From a checkpoint of a small transformer trained on Wikipedia: MLP 1600 ReLU.
Each number is 128 + 32 x the weight over its row's rms, rounded and kept within 0 to 255. Layers, rows and columns count from 0. The size above them is the row's rms in percent of the matrix's.

# layer 3 MLP up, 1600x320, rms 0.0763, rows 1537-1589, columns 192-255
size [ 92 101  99  93 104  94 170 100  98 101 105 104 103  97 101  95 112 108 103 105 102 100  96  96  95  97  91 109  99  94  97 102 100 105  98  92  82 104 101 100 100  94 102  97 108 106  99 101  95 100  99  94  97]
[[175 157 103 150 160 126 128 106  93 106 108 127 120 154 164 100  75 152 129 107 147 144 120 178 124 126  95 118  70 118 122 153  85 123 124 128 128 202  49 177 172 109 158 118  99 121 133 148 167 176  83 169 139 117 107 186 176 103 142  98 103 131 165 180]
 [131 164  76  96 109 162  85 123 109 107 127 149  77 142 157  90 117 135 157 139 164 150 156  68 144 120 196 171 120 133 116 115  73 126 143  91 151 157 168 141  94 168 135 176  97 153 163  49 157 108 161 149 123 154 122 162 219 110  67 133 159  99 166  91]
 [174 179 154 182 102 149 147 116  96 163 136 134 147 120  62 153 129 127 111 121 164 145 123  87 154  96 166 121 126 139 122 179 109 141 172 145 212  95 172 102 149 115 171  93 110 101 132  84 146 113 190 134 130 127  98 148 168 137 151 110 119 125 137 123]
 [114 134 218 116 128 109 125 142  96 118  97 168  94 112 158  85 134  67 174 124 148  66 177 113  96  79 129 113 125  80 147 126  52 114 114 212 103 126 144 154 138  55 146 165 132 160 126 115 187 127 116 147 137 147 136 145 138 104 145 112 150 115 101 159]
 [136 144  66 153 112  96 174 155 104 140 145 140  91  57 180 118 139 142 179 162 110 117 149 139  83 137 140 152 138 157 176 160 143  42 119 137 100  93 134 105 142  68 165 125  91 108 161 151 126 151  98 136 103 157  64  96 175 143 172  91 131 210 107 150]
 [ 88 130 140 133 137 157 131 146 144 111 175 135 162 168 166 168 152  78 159 168 164  79  96 117 131 132 139  96 120 128 118  72 155  93 139 139 151 122 123 173 145 180 119 112 135 130  76  88 134  98 105  88 154 178 103  80 127 115 142  79 121 125  98 117]
 [ 99 151 115 126  84 168 122  83 107 185 126 115 159 123 115  87 159 126 108 146 134 126 131  69 114  82 119 179 151 168 136 119 186 109 127  96 116  87 125 177 128 130  91 150  28 148 141 131 102 146 144 135 127 140 146  88 147  93  94 125 150  93 131 134]
 [119 110 158 182 141 115 102 152  75 120 174  87  79 119  96 114 132  63  91 169 140  50 167 130 119 131 174 155 119 155 159  93  69  93 190 110 181 187 121 149 103 167 145 116 111  73 196 134 167 161 137 140 121 139 179 141 117 121  99 133 124 108  97 139]
 [106 104  83 101 146 189 144 156 150 186 125  98 165  42 118 165 117 136 121 157 158 135 124 104 164 115 100 120 153 150 136 105 170 122 119 141 132  97 122 120 152  83 144 131 158 106  76 112 202 131 161  65 134 168  97 129 133 143  98  85 130 144 105 194]
 [118  93 139 131 144 140 151 126 129 149 167 102 108 157 100  90 179 121 119 160 127 219 126  88 117 123  68 150 101 117 134  87 119 157 121 129 133 124 132 153 115 126 116 123 177 141  95 162  91 123 149  63 115 169 161 125 122 123 152  79 129 115 140 122]
 [190 135 109 108 133  44 152 105 145  55 190 185  97 198  66 129 127 139  51  88 176 143  69  74 108 107 114 152 158 218 112 114 129 126 131 102 150 134 113 117 147 143 132 130  99 143 110 122 116 108 137 150 146  98 138 112  85  94  86 118 106 116  97 157]
 [104 111 112 150 129 142 198 135 140 112 104  98 126 149 133 170 195  80  96  88 141 142 113 143 181 143  94 166 184 136 192  94 115 104 143 118 137 134 123 103 206 182 142 110  99  99 133  91 114  47 175 115 102 136 188 116 153 122 142 127 115 101 118 161]
 [ 99 117 102 115 126 117 106 136 162 116 165 202 124 139 136 183 149 135 145  45 112 135 127 125 146 130 138 182 125 105 105 152 113 126  35  95  61 166  94 121 145 145 143 108  93  91 146  98 114  94 157 123 147 136 119 134  57 134 136 156  68 157 104 145]
 [ 99  92 163 181  78 146 207 129  79 142  83 146  79 134 143  64 128 145 116 136  85 124 145 108  81 148 209 175 164 135 134 139 115 121 162  95 168 177 117 129 133 111 106 155 196 152 144 133 120 152 130 114 165  39 152 132  86 106  41 173 100 125  98 165]
 [146 180  90 127 110  83  70 109 100  91 149 123  43 116  83 109  91  80 188 119 127 171  99  98 165 118 191  96 119 113 123 113  88 233 115 139 119 157 134 141 148  65 184 102 114 101  84  48 116 125 104 141 118 185 126 121 149 137  79 186  99 161 108 137]
 [107 114  69 103 110 144 191 145 136 103 137 118 139 144 128 193 118  62 129 163  76 129 126 131 116 141 147 127 102 123 121 119 125 137 107 158 152 129 124 106 140 173 175 164 128 160  73 166 130 132 159 179 147 147 187 144 157 149 123 100 169 127 139 145]
 [129 182  89 135 164 154 163 122 141 216 101 146  78  69 157 136 117  99 126 134 161 101 190  99  89 171 101 143 105 135 161 100 132 111 110 102 209 116 147 142 151  95 159 120 111 125  81 152  93 119  53 128 136 118 117  71  94 168 161  67 140 125 109 120]
 [134 160 135 183 135 172  60  76  86 146 119 109 161 138 171 124 145 117 158  99 134 144 177 134 148 130 130 149  72 140 146 120 118 104 107 115 122 153 160 117 164 121 101 128 158 142 155 140  97  97  94 110 136 127 108 180 139 160 150  91 101 123 121  66]
 [145 161 155 122  59 124 177 142 201  99 145 145  98 145 173 129 104  42 125 172 101 104 130 165  85 147  77 140  99 161  87  63 140 147 162 110 100 184 160 112 129 162 138  59 120 138 135 100  84  85 123 174  79 157 136  92 169 135  92 114  86 174 132 128]
 [103  97 148 147 142 109 130 143  82 103 175 155 165 114 122 123  91  93 137 109 159 139 128  83 123  97 144 109 134 201 138 133 154  87 137 150 140 133 109 178  95 133 150 138 102 122  45 163 108 124 121 126 143 145 139 177 202 114 105  50 143 135  73 178]
 [157 145 160 161 182 133 172  94 139 174  85 111 133  79 117 164 147 134 130 135 170 129  72  99  29  87 133 131  97 137 149 100  77 148 163  88 150  98  81 111 156 151 100 167 168 111 125 118 125 123  78 181 128 146 137 136 139 118 104 156 125 128 135 124]
 [ 98 124 121 107 150 128 154 123 168 184 160 139  95 122 214 155 104 145 134 115 197 155 105 130  69 170  64 120 145 125 110  62 137 122  69 115 135 143  90 115 185 112 141 109 123 136 143 101 153 150 152  89 143 101  96 102 175 123 108 109  97 117 145 136]
 [173  99 122 143 150 118 104  86 104 157 104 158 178 115 119 146 141  90 153 166 121 135  83 130 115 125 142 120 142 164 139 144 122 152 179 120  78 152 101 135 124 199 115 173 128 117 109 197  88 115 125 152 151 147 118 106 123 126 128 113 126 110 164 127]
 [208 100 126 145 199 121 146 134 132 130 221 116 155 129  55 130 135 156 123 152 163 143 150 110 163 148 197 177 131 152 102  91 168 157 160  93  80 128 126 106 110 138  67  91 136 165 128 142 104  99 120 102 151 111 150  75 125 118  98 120  86 119 166  92]
 [ 95 139 105 102 174 176 104 136  63  94  81 106 119 135  82  74  96  53 109  83 166 167 126 168 164 123 124  78  62 138 160 136  76 178 132 118 108 124 116  85 126 148 128 120 128 158 157 164 128 126 102 117 119 149 133 176 117  82 160  78 192 148 120 136]
 [134  96 169 156 159 110 136 137 118 188 104  55 114 149 134 149 180 100 112 104  92 148 141 117 127 149 170 136 119 134 155 180 130 134 139  79 125 168 107  92 164 130  95 154 149 137 117 165 203 126 184  74  95 100 109 162 143 122 187 125 108  47 150 153]
 [ 74 131 158 122 120 121  77  86  92  96 127  79 163 127 122 156 121 171 100 138 178 192 137 149 126  96 127 130 166 135 135 129 117 157 109  99 151 160 100 145 128 143  90 132  94 128 118 151 118 166  99  57 111 135 131 119  67 112 118  81  84 120 125 143]
 [113 148 151 176 129 107 123 174 133 198 128 112 150 154 142 138 153 122  86 118 141 145 142 102 160  93 128 165  87 131 115 159  92 152 141 110  91  90  90 149 152 119 109 164 214  95 140 112 143 155 130 150 163  66  98 139 118  79 107 138 132 158 154  98]
 [102  61 138 116  62 152 190 111 113 116 161 133 148 175 131 131 159 194 185 148 149 158 121 146 134 161  76 169 150 109 170  94  73 129 229 118 164 171  87  82 158 109 101 135 131 159  54 131 100 144 138 120 136  67  83 113  70 148 158 144  84  81 113 134]
 [107 200 179 105 114 114 101 180 133  96  96 125 177 187 118 188 146 159  93 152 169 100 118  96 112 210 153 166 159 141 115 148  73 217  86 160 164  99 158  90 118 170  58 119 109 158 152  71  96 135 153  68 131 100 156 149 222 178 153 117 167 116 103  97]
 [163 203 112 142 168  54  83  99  80 130 140 133 134 158 136 183 114  82 127 186 125 157 155  98  95 161  75 118 120 148  88 154 142 142 112 120 137 134  66 112  52 106 106 169 129 113 129 148 164 174 168 133  98 128 100 116 141 154  99  73 157  88  93 105]
 [ 48 164 120 124 148 134 109 109 115 117  75 121 158  96 140 189  98 145  85 136 129 121 103  70 126 118 106 108 144 162 129 123 126 127  74 141 166 178 135 116 112 178 163  78 125 141 128 120 142 117 139 175 102  69 153 115 143 120 103 156  60 176  98 122]
 [ 86 112 170 125  84 118 142 162 131 130 124 101 121 122 109 112  92 134 194 192 141 158 145 118  97  81 126 119  89 164 215 111  78 140 154 115 137 118 156 146 108 112 102 110 157 132 134 180 180  68 139 117  91 176 132 149 115 160  92 165 130  76  91 117]
 [185  88 150 164  95  92 151 127 137 101 133 121  59  96 117 115 101  68 197 165 101  94 116 137 148 125 126 122 130 145 121  84  98 125 181  29 181 120  93 106 153 164 203  88 130 160 165  54 127 156 110 104 139 117 143  77 130  89  84  86 104 112  81 130]
 [192  86  77 151 179 119 108 124 171 172 161 140  65 159 163 152 164 155 126 163 111 101 124 151  88 127 118 176 119  89 121 178 104 130 181  90 120 161 173 174 202 146  95 119 143 138 109 113  88  81 126 156 131 107 156 146 157 133 110 138 160 139  83 115]
 [187 139 179  83 105 101  94 136  94  57 123 142 122 138 122 113 141 128 165 150 104 122 160  82 119 125 151 145 103 184 133 118 127 112 131 120 169 208 170 169 132 167 114  92 139 137  52 147 118  74 141 132 133  98 119  90 149  87 107 113 129 138 125 163]
 [120 132 122 171 116 165 150 148  64  77 102 178 147  83 165 108 130 179 141 196 161 169 106 159 213 111  53 116 132  80 135 134 137 140 156 101 158 144 110 104 124 126 104 107  86 148  83 111 123 128 119  81 165  64 102 147  95 104 122  89 172 140 159 106]
 [128 139 119 160 202 182 127  80  77 157 150 139 131 103 117 132 162  89 111 110 122 134  57 184 109  69 106  85 150 190 154 188 129 107 165 158 110 102 160  88 144 138 177 107 128  55 118 100 164 187 159 108  98 130 105 109  70 177 110 131 113 105  47 123]
 [104 160  62 141 200 121 103 155 110 109 146  70 150 152 107 160 125 144 155 175 142 130  90 105 129 115 190 158 119 125 181 151 141 109 167 121 135 124 165 134  88 127 163 163 158 159 128  99 173 104 107  76 127 136 135 134 158  83  74 160 120  78 122 163]
 [131  97 145  83 132 140  86 109  82 157 149 128 170 124 105  98 132 189 113  93 153 126 124 144 173 133 123 176 112 166 140 137 135 146 176 164 140 137 109 138 119 166  95 158 123 113 142  99 197 132 116 156 143 139 139 152 110  88 111 155  58 138 116 158]
 [163 149 119 153  84 115 136 156  29 144 131 155  77 137 136 140 158  82 103  77 173 112 227 139 206  97  79 141  57 113 102  72 150 135 129 118 143 201 153 154 117 173 110 107  61 158 108 177 167 126 135  88 162 150  78 133  82 133 149  63 143 203  89 117]
 [184 149 124 177 106 111 122 159 169 156  88 129 176 146 146 111 121 155 118 110 121 143  79 193  96  87 152 140 112 119 153 204  93 122 121 108 149 159 115  87 129 113 121 134 133  92  90 110  60 177 103 146 112 114 125 108  88  88 132 166 141  66 128 118]
 [131 153 147 125 141 176 144 125 128 168 149 139 130 137 131 115 107 120 122 151 151  89 140 136 142 101 137 142 133 186 163 175  72 120 135  61 115  87 167  52 153  78 108  73 139 169  90 101 129 114  92 136  98  80 113 124 161  93 128 148 162 109 115 132]
 [145 133 154 129  82 120 146 168  99 157 127 118 114 127 149 141 154 118 104 128 129 126 161 113 129 121 154 105 144  97 121 146 113 145 188 106 106 116  63 129 111  92 141 120 121 118 142 100 160 152  93 105 112 132 160 109 119 170 100 137  77  58 161 110]
 [142 196 147 119 143 182 159 147  89 107 135 119 158 117  94 122 118 148 143  99 150 106  84 109 101 114 111 170 106 156 141 121 106 165 129 203  82 146 119  99 122 145 129  90 117 147  75 128  93 161  80  85 119  89 161 149 107  69 112 131 136 123 108  91]
 [200 172  92 131 106 167 147 206 158  87 107 129 124 147 161 151 141 135 141 199  66 124 177 109 140  88  60 168 113  83 144 126  87 141 156 112  71 163 117  81 107 117 119 105 147 140 130  76 168 123 199 129 142 106 156  93 205 152  90 136  85 180 106 163]
 [121 113 130 107 126  56  91 151 113 132  95 144 131 125 122 190 169 141 121 141  88 100 144 100 127 149 139 117 150 156 104 179 124 144 128 157 156 116 143  62  91 132 120 158 148  93 169 104 100 140 190 107  55 171 130 116  97 134 149  90 146  84  92 190]
 [ 63 131  68 172 183 102 110  72 166 100 123 106 139 119 130 119 148 132 103 182 145 122 130 110  70 155 120  88 132 153 123  84 141 184  83 136 145  90 146  90 187 130 143 107 145 147  84  77 102 145 150 170 122 190 147 105 173 100 148 170 182 158  94 147]
 [107 157 126 114 175  91 143 121  85 123 132 120 170 115  76  85 121 111  57 159 120 126 132  80 114 123  53 157 109  98 142  87  78 115 163 114 159 129 167 147  81 180 142 155 162 141  92 111 129 124 121 136 115 108 147  85 102 130 150 179 116  85 127 165]
 [127 140 117 102 127 158  86 155 142 119 126 115 156  50 146 121 147 141 176 127 142  88 139  79 122 142 122 146 140 168 128 107 139 174 114 101 149 195 129 128 167 117 109 167 148 127 134 179 154  70 182 119 106 164 111  73 122 123 137 152  65  77 133 131]
 [104 122 143 154 164 123  85 163 201 111  91 143 136 122 149 117 162 136 116 142 153 131 118 140 129  60 116 129  88 150 180  98 151 180 152 186 108 110 162 157 116 127 177 174 118  79 133 114 133  91 181  81 147  87 140 104 164 122  94 194 135 159 157 141]
 [104 108 183 133 114 123 101 193 129 113  75  96  94 105 113 125 179 128 139 115 146 110 179 124  74 156 120 157 135 117 136 164 109 142 154 119 173 124 125 201 133 181 162 151 142 136 123 117 140 174 101 136 136 148 115 135 185  85 124 133 119 172 139 138]
 [ 98 149 109 153  76 178 117 193 119  41 173 139  90 198 133 101  72 150 192 149 121 169 140 105 107 102 151  83  98 171 124 150  91 116 103 129  85 105 174 106 187 162 189 165 106 119 122 124  94 112 160 111  54 101  83 130 100 144 122 111 137 122 172  90]]
# layer 3 MLP down (transposed), 1600x320, rms 0.0312, rows 1537-1588, columns 192-255
size [ 89 105 101  81 100  98 135 105  93 102 106 107 106  96 105  96 129 107 106 101  94 101  94  99 103 100  91 105 100  92  90 104  95 102  93  89  87 103 105 105  97  92 103 102 115 105 102  95  98 100 103  91]
[[146  96 166  32 180 176 124 176 147 111 120  76 143 136 134 125 165  50 138  85 177 136 132 122 124 123 174 136 104  96  63 148 102  97 153 132 110 153 127 102 122 127  50  72 103  91 101 199  93 165 139  87 133 142  91 134 102 150 122 126 152 134 149 117]
 [140 163 117 112  97  28 118  68 173 118 176 136 129 149 158 139 138  93  78 112 118  94  70 114 104 116 117 147 157 143 103 137  88 144  90 110  88 205 180  78 156 114 154  95 135 130 142  92 178 132 154 118  92 146  60 151 108 125 158 128 125 155 121 140]
 [158 131 162 123 128 129 129 176 191 111  68 129 141 127 102 143 168 122 210 124  63 144 154 120 159 155 143 152 125 112 101 102 162 139 166 124 123  99 118 116 154 145 135  65 105 154 103 123 137 133 134  96  51  78 146 138  76 153  82  62 118 132  92 125]
 [143  54  79 103 138 146 147 114 132 157 193 137 185 199 152 167 123 154 133 111 170 140 120 139 129 168 128 133 142 204 103 139 166 104 178 125 135  66 109  95 125 129 103 156 132  62 116 149  74 161 122  70 165 145  78 151  98  97 113 117  65 130 143 102]
 [141 134 158 164 120 181  75 145 121 150 159 102 137  96  94 141 141 164 114  94 143 157 130 129 109 140  93  71 151 152 103 152  50 135 132 143 133 169  89 126  93 169 122 123  88  93 127 166  84 119 165 127 162 153 145 121 100 113  95 151 137 148 127 105]
 [119  78 174 128 134 105 178 143  62 110  89 135  82 123 105 146 166 116 125 119 149 118 143  73  86 155 128  77 105 123 162 115 100  98 121 146 125  68 153 160  87 155 137 147 152 104  64 156 124 156 115 136 122 126 127 144 132 174  93 171 143 144 172 134]
 [124 110 174 127  92 152 120  79 149 135 157 108 167 106 170 108 146 133  73 199 124 136 112  78 113  89 137 146 135 180 139  91 158 124 160  91 132  91 152  92 152 108 133 133  71 109 118 105 156 114 151  85 111 102 134  49 133  56 102  95 117 154 121 139]
 [136 111 129 130 106 132 116 105 118 209 146 128 104 159 131 114 100 178 118 124 137 140  70 153 128  97 163  97 154 160 144  96 150 240 145 108  90 188 140 110 142  86 146 142 122  94 147  75 123 147 137 129  89 193 180  86 145  89 187 158 166 103 143 112]
 [207 157 183 126 122 147 182 116 127 126 124 127 139  96 151 102  83 133  98 201  68  90  60 135 140 144 105  97 161  97  95 132 121 131  66 146 133 130  47 148 104 134 125 162  98 127 101 149  98 105  94  86  90 131 148 152 144 107 129  89  91 161  89 147]
 [155 141 149 165 111 137 147 175 130 108 138 184 117 120 118 159 155  80 170 127 179 161  44 133 120 147 169 154 144 136 205 128 108 162  99  76 108  90  98  87 101 119  85 133 165 135  83 119 109 148  69 145 133 143 119 151  70 127  93 152  84 109  74 125]
 [106 145 141 145 129 128 122  90 120 151 120 156 119 116 101 140 168 127 105  86  97 126 149 116 157 152  94 113 131  92 115 192 106 151 133  90 109 108 137 144 122 148 114 108 161 119  95  82 162 123 118 136 184 133 110  89 108 185 181 122 148 179 152  96]
 [153 147  99 106 138 115 163 141 218 105 162 160 101 154 129 156 128 121 131 103  82 119 179 119  82 110 127  81  48 148 138 156 194 130  97  94 144  88 149 152 113 193 145 161 165  80 202 121 153 171 124 102  94  70 196 140  70 166 143 175  93  88 119 137]
 [172 101  95  83 173 147 132  87 122 119 134  96 229 112 124 116 146 111 133 151  69  62 110 119 130 150 112 145 138 153 118 145  91 105 128 124 168  71 147 171 108 122 161 107 155 191 181 148 128 114  98 149 172 153 155 108  85  67 110 152 137 138 135 130]
 [106 118 107 150  83 140 139 114 179 156 145 159 148 135 143 103 131 176 104 105 140 150 123  68 169  87  99 110 115 182 135 122 183 117  96  78 153 153 111  88 122 109 112 134  91 140  78 136 125 107 125 125  86 124 124 113 147 146 208  76 154 189 115 160]
 [ 97 137  82 157  72 151 160 108 105 139 119 101 123  82  81 170 102  90 117 109 141 143  88  73  95 144 104 136  84 160 159 156 122 153  98 116  70 114 100 189 168 118 156 186 176 173 102 147 108 143 123  90  97  98 120 104 168  98 107 121 101 158 116 134]
 [178 122  98 151  96 167 128 106 115 148 184 168 115  94 150  99 148  74 196  72   3 116  72 109 112 140  79 134 200 154  88 137 161 111 145 145 125 161 127 159 126  94 146 166 153 168 154 136 100  94 158 152 142 111 130  87  95 136  78 154 107  90 155 152]
 [103 128 104 110  92 148  98 112 103 155 152 101 134  98 165 136 181 125 138 146 126 101  98 164 113 179 218 149 121 130 113 154 150 140 153 140 174  83 113 155 106 105  94 133 127  97 135 173  85  99 146 157 123  80  78 107 142 139  92 150 168 150 129 153]
 [111 157 145 121 143 130 129 104 152  89  75 135  88 159 113 151 192  85 143 140 144 140 148 149 163  81 145 163 122  95 134 114 124  87 123 136 147 145 192 118 110  93 116 142  99  96 159  71  91 184 128 168  95 109 142 128  98 138 125 117 178 109 118 123]
 [132 126 148 129  98 162 156  91 205 103 114 111  77 150  87 162 110 152 110 128 154 148  40  84 126 135 146 140  96 121 134 105 124 125  96  77 140 140  98  96 151  95 127 138 114 132 140 129 141  90 124 138  78  98 126 179 118 140 132 123 126 133 117 110]
 [ 81  43 113 113 129  88 129 128 128 148 146 150 128 123 143 103 169 121 113 142 161 189 126  60 109  91 103 105 141 152 110 162 121 131 136 124 129 143 151  78  72 134 119 123 149 105 155 118 141 119 143 108 119 147 119 111 117 125 174 203  87 141 107 139]
 [115 106 162 113  70 112  81 131 109 117  81 132 120 138 133  89 122 108 121 129 109 125 205 191 153 150 175 169 114 123 140 112 126 164  76 157 135 169 101 132 111 173 134  97 151 101  89 167  71 135 131  71 184 172 166 162 147 105 162 109 138 162 154 103]
 [135 193 109 157 152 154 118  87 116 138 143  87 116  64 161 113  80 145 163 107 115 120 156 111 122 144 152 107 145 130 127 135 132  93 149 119 101 112 137  84 165 118  94 198 138 127 132 138 206 150  95  75 174 129  63 132  96 122  82  72  96 109 153  70]
 [123 135 123 108 144  97 152 179 133 124  89 112 158 112 164 193 139 104  82 164 145 125 114 108 100 147 137  57 164 147  84 144 174  76 122 138 179  71 139 138 125 118 129 143 123  85 211  41 158 179 107  92 121 156  98 124 114 214 211 126 135 119 162  92]
 [146 129  83 119  96 137 131 114 146 160 112 139 103 129 113 110 192 166 121 144 141 129 143 125 155 189 146 130  86  83 184 127 132 115  84 110 155  89 169 101 117 108 133 104 115 135 122  96 133 156 121 161 165  64 126 164 173 128 129 155 143  90  82 125]
 [159 126  76  83 105 100 162  89 132 142 144 148 124 149 114 124 104 128 174  91  28 135 141  80  77 146 122 138 183 165 150  99 136 184 139  90  86 155 106 171 168 205 152 143 112  89 112 100 165 122 148 114 115  96 144 135 117 158 129  36  75 187 130 101]
 [ 55  83  83 137 137 117 106 141 157 100  72  84 136 184 185 123 143 151  96  88 152 170 205  79 153 205 101 145 135 126 143 134  95 183 184 143 144 137  81 155 193 155 114 112 132 107 126 157 165 177  57 105 130 169 130 170 128 107 149 155 121 103 143 159]
 [133 133 112 128  82 123 102 132  83 170 114 136 118 170 145 132  89 137 171 137 119  47 145 136 185 100 135 154 118  90 164 126 127  87  83 112 157 145 129 143 124 160  72 156 159 186 168  72 148 107 140 150 134 176 113 176 146 105 152  80 141  96 110 130]
 [152 120 131 131 151 129 133 136 107 140 116 192  82 115 177  79 109 151  75 100 137  79 145 116 193 157 118  85 118 124 152 153  76 143  93 112 136 108  92 133 138 125 130 107  81 142  65 111 130 178 114 129 142 129 155 172 162 198 145 143  83 127 160  98]
 [132 172 155  90 128 102 151 158 129 143 116 108 128 124 205 147 171 151 134 112 171 126 108 107 108 146 110 145 131 238 148  82 187 128 153 153  84 117 119 113 177 133 148 150  41 163 178  81 131 143  64 101 149 133 143 209 167 120 160 119 104 150 120 146]
 [118  93  95 165 176 106 181 166  99 178 194 161 108 139 159 118 155  90 115  74 154 153 130 131 125 147 144 142 111 111  72 111 121 166 184 119 118 142  77 141  85 126 195 118  96 107 116 152 133 135 124 177 141 161 100  96 148  88  94 142 130 159  90  86]
 [110  87 169 132 154 120 163  53 134 105 116 200 167 125 125 110 136 214 135 130 109 158 122  40 149 135 136 114 112 207 134  46 183 136  92  34 134  90 136 125 151 208  78 111 132  97 117 133 162 127 139 152  98 102 165 129 184  90 127 170 130 105  90 221]
 [154 148 184 140 132  63 114 107 124 106 122  74  88 169 165 152 126 132 114 103 125 188 110 128 109 157 134  73 137 106 151 121 149 147 106 114 139 112  56  75  89  64 126 137 110 154  61  98 123 121  83  64  95 153 228  95 151 115 116 101  75 118 173 149]
 [153 113 169 155 158 139  96 159 146 115 114 107 130 123 137 135 105 111 141 143 107 138 150 117 113 131 147 122 214 158  66 106 187 144  94 149 142 103 176 159 129 129 118 133 152 132 126 233 149 199  85 116 138 130 113 116  45 117 113 183 163 116 108 105]
 [153 123  89 125  83 127 151 169 129 105 129  97 125 143 106 150 108 124 105  80 109 164 141  99  91 143 157 184 141  67 122 100  69 124  98 139 158  75 137 125 191  43 131 133 118 128 120 185 126 178 224 129 113 165 159  91  68 154 125 109  86 112 125 135]
 [126 119 184 103 127 165 167 165 126 158  47 138 148 102 150 128 109 117  78  90 132 172 127 172 194 155  84 169 147  87 112 168 126  94 117 149 166 206 112 119 130 116 127 154 179 138 101 141 191 123 175 109 145 103 122 130 122 173 144 144 119 153 170 116]
 [ 96 156 121 103 127 144 110 115 183 126 110 163 162 155 164 106 115 121  92 175  69 102 103 129 106  75 115 128 120 135  86 137 160 140 100 162 129 198 158 117 124  54 146 121 140 160 151 121 131 141 102 112  78 151 145 131 169 180 120 116 126 135  76 152]
 [172 107 127 142 106  80 161  59 164 121 112 107 139 104 161 114 113  97  97 186  29 143 115 139 125  87 231 162  89 106 136  87 185 159  20 166 110 134 154 152 145 146  86 186 203 137  61 199 117 152 195 133  98 110 120 163 141 147 138  84  99 112  88 153]
 [139  99 231 121 172 145 132  42 115 195 169 111 111 101 182  95 129 145 159 109 155 114  92 109 150 125 149 138 144 130 151 131  72 112 108 158 160 107 153 124 125  83 126 148 151 118 181 124 156 105  94 132 142  84 128  93 108 128  95 122 156  94  87 112]
 [157 135 124 149 120 126 118 126 155 144 157  98  75  99 175 127 203 101  88 113 122 158 105 186 123 158 114 193 112  71 134 153  87 107  80 156 110 140 193 120 133  62 149  94 166 133 110 164 176  76 125 192 129  70  79 113 122 134 192 111 103 143 138 143]
 [124 152  85  92  43 132 145  96 125 150 144 121 122 123 130 117 110 145 118 107 151 140  62 140 123 141 155 150 132 127 173 144  69 116 106 183  86  84 116  92 174 172 108 153 141  94 165  93 133 140 160 141 160 102 126 112 172  95 128 140 211 115 115 153]
 [130 125 114 109  84 162 180 141 142 134 103 142 189 187 137 200 121 120 108 151 105 141  48 165  84 135 133 150 143 135  68 183 170 109 149 119  76  64 156  64 142 195 199 172 126 133 120 129 103 137 118 125 138 168 106  95 148 184 140  96 151 139 128 156]
 [104 174  76  72 112 133 197 179 143 120 106 140 163 134 109 120 158 119  99  69  97 137 116 155 171 104  81 108 131 135 102 121 138 138  69 110 146 186 173 166 163  83 157 135 194  79  50 193 136 127 178 143 130 166 161 141 134 151 162 113 221 168 118  63]
 [106 199 112 154 105 143 204 107 168 156 146 125 170 109 147 171 117 111 118 119 156 126 127 148 122 104 163 192 150 128 169 123  88 148 149 174 142  96 172 127 178 163 126 110  48 112 117 142 146 217 147 153 127  97 143 129 124 135 133 140 120  99 120 156]
 [ 91 127 139 154 118 143 151 123 196 141 108 147 132 124 111 172 107 179 136 182 123  98 179 178 153 130 111 138 171 166 125 149 109 152 119 113 202  51 188 137 170 116 125 130 107  99 109 125  88 108 135 147 104 145 110  98 163  74  65 168 149 170  98 107]
 [143 136 127  98 125 107 120 162 113 111  93 163 119 155 123 156 137 147  54 153  96 145 105 139 119 169  97 125  78 116 101 139 160 126  62 164  88 136  75 155 143  76 170 113 130 140 122 158  99  81 108 132 134  83 153 136 169 117 131 122  76  51 104 100]
 [188 148 125 109  89 144 142 136 111 135  97 128 113  61 159  85  85 176 164 140 147  66  97 126  99 109 148 148 154 125 148 103 188 160 124 114 147 163 101 150  77 177 133 145 134 134 127 122 196 112 146 100 130 147 170 230 103 132  55 179 145  89 110 188]
 [ 72 126  85  90 141 117 144 184  88 180 206  92 108 165  85  93 151  66 123 109 114 152 155 159 105  90 107 144 162 166  86 164 110  98  75 141  81  97 114  85 119 159 129  82 148 165 128 116 124 121 112 125 111 174 149  55 152 128 159 129 134 105 141 131]
 [ 90  95 161 139 113 103 144 141 117 154 148 169 149  90 150 145  89 118 120 206 100 113  55 131 113  55 182 117 106 121 107 225  81 118  83 122 195 147 104  93  90 102  59  59 167 134 175  67  46  54 154 121 145 104 132 136  66 158  94 120 129  95 152 121]
 [170 139 121 123 107 156 122 147 169 147 142  97  73  67 138 219 135 156 210  63 116 123 162 110 126 159 123 114 131 122 108 111 134  95 187 123 137 169 152 152 146 122 137  84 147 182  96 181 112 110  64 178 162 128 108 144 171 194 114 106 129 114 119 152]
 [ 72  96 168  76 139 133 163 135 104 131 188 161 146  98 170 168 133 149 130 111 173 103 113 120 122 109  60 184 159 149  99 219 140 136 187 101 140 100 115 138 145 142 135  85  99 141 184 216 110 136 123 121 139 111 151 168 180 133 160 183  58 132 115 135]
 [119 105  89 128  60 115 113 145 128 111  92 166 206 123 173 108 129 111 150 124 192 165 105 117 123 145 123 159 176 131 149  74 186 211  76  97 161 100 133  90 126 104 101 108 187 119  90 163 184 103  99 140 100 104 104 109  93 160 145 149 131 148 160 153]
 [136 122 115  86 135  88 139  68 148  89 139 158 170 176 113  70 133 127 103 114 129 131 137 129 175 115 147 127 107 140 138  90 159  99 150 154 119 119 174 114 120 141  74 152 193 170 121 135 115 132 174 100 157 119  84 151 127 136 136  97 123 198 129 133]]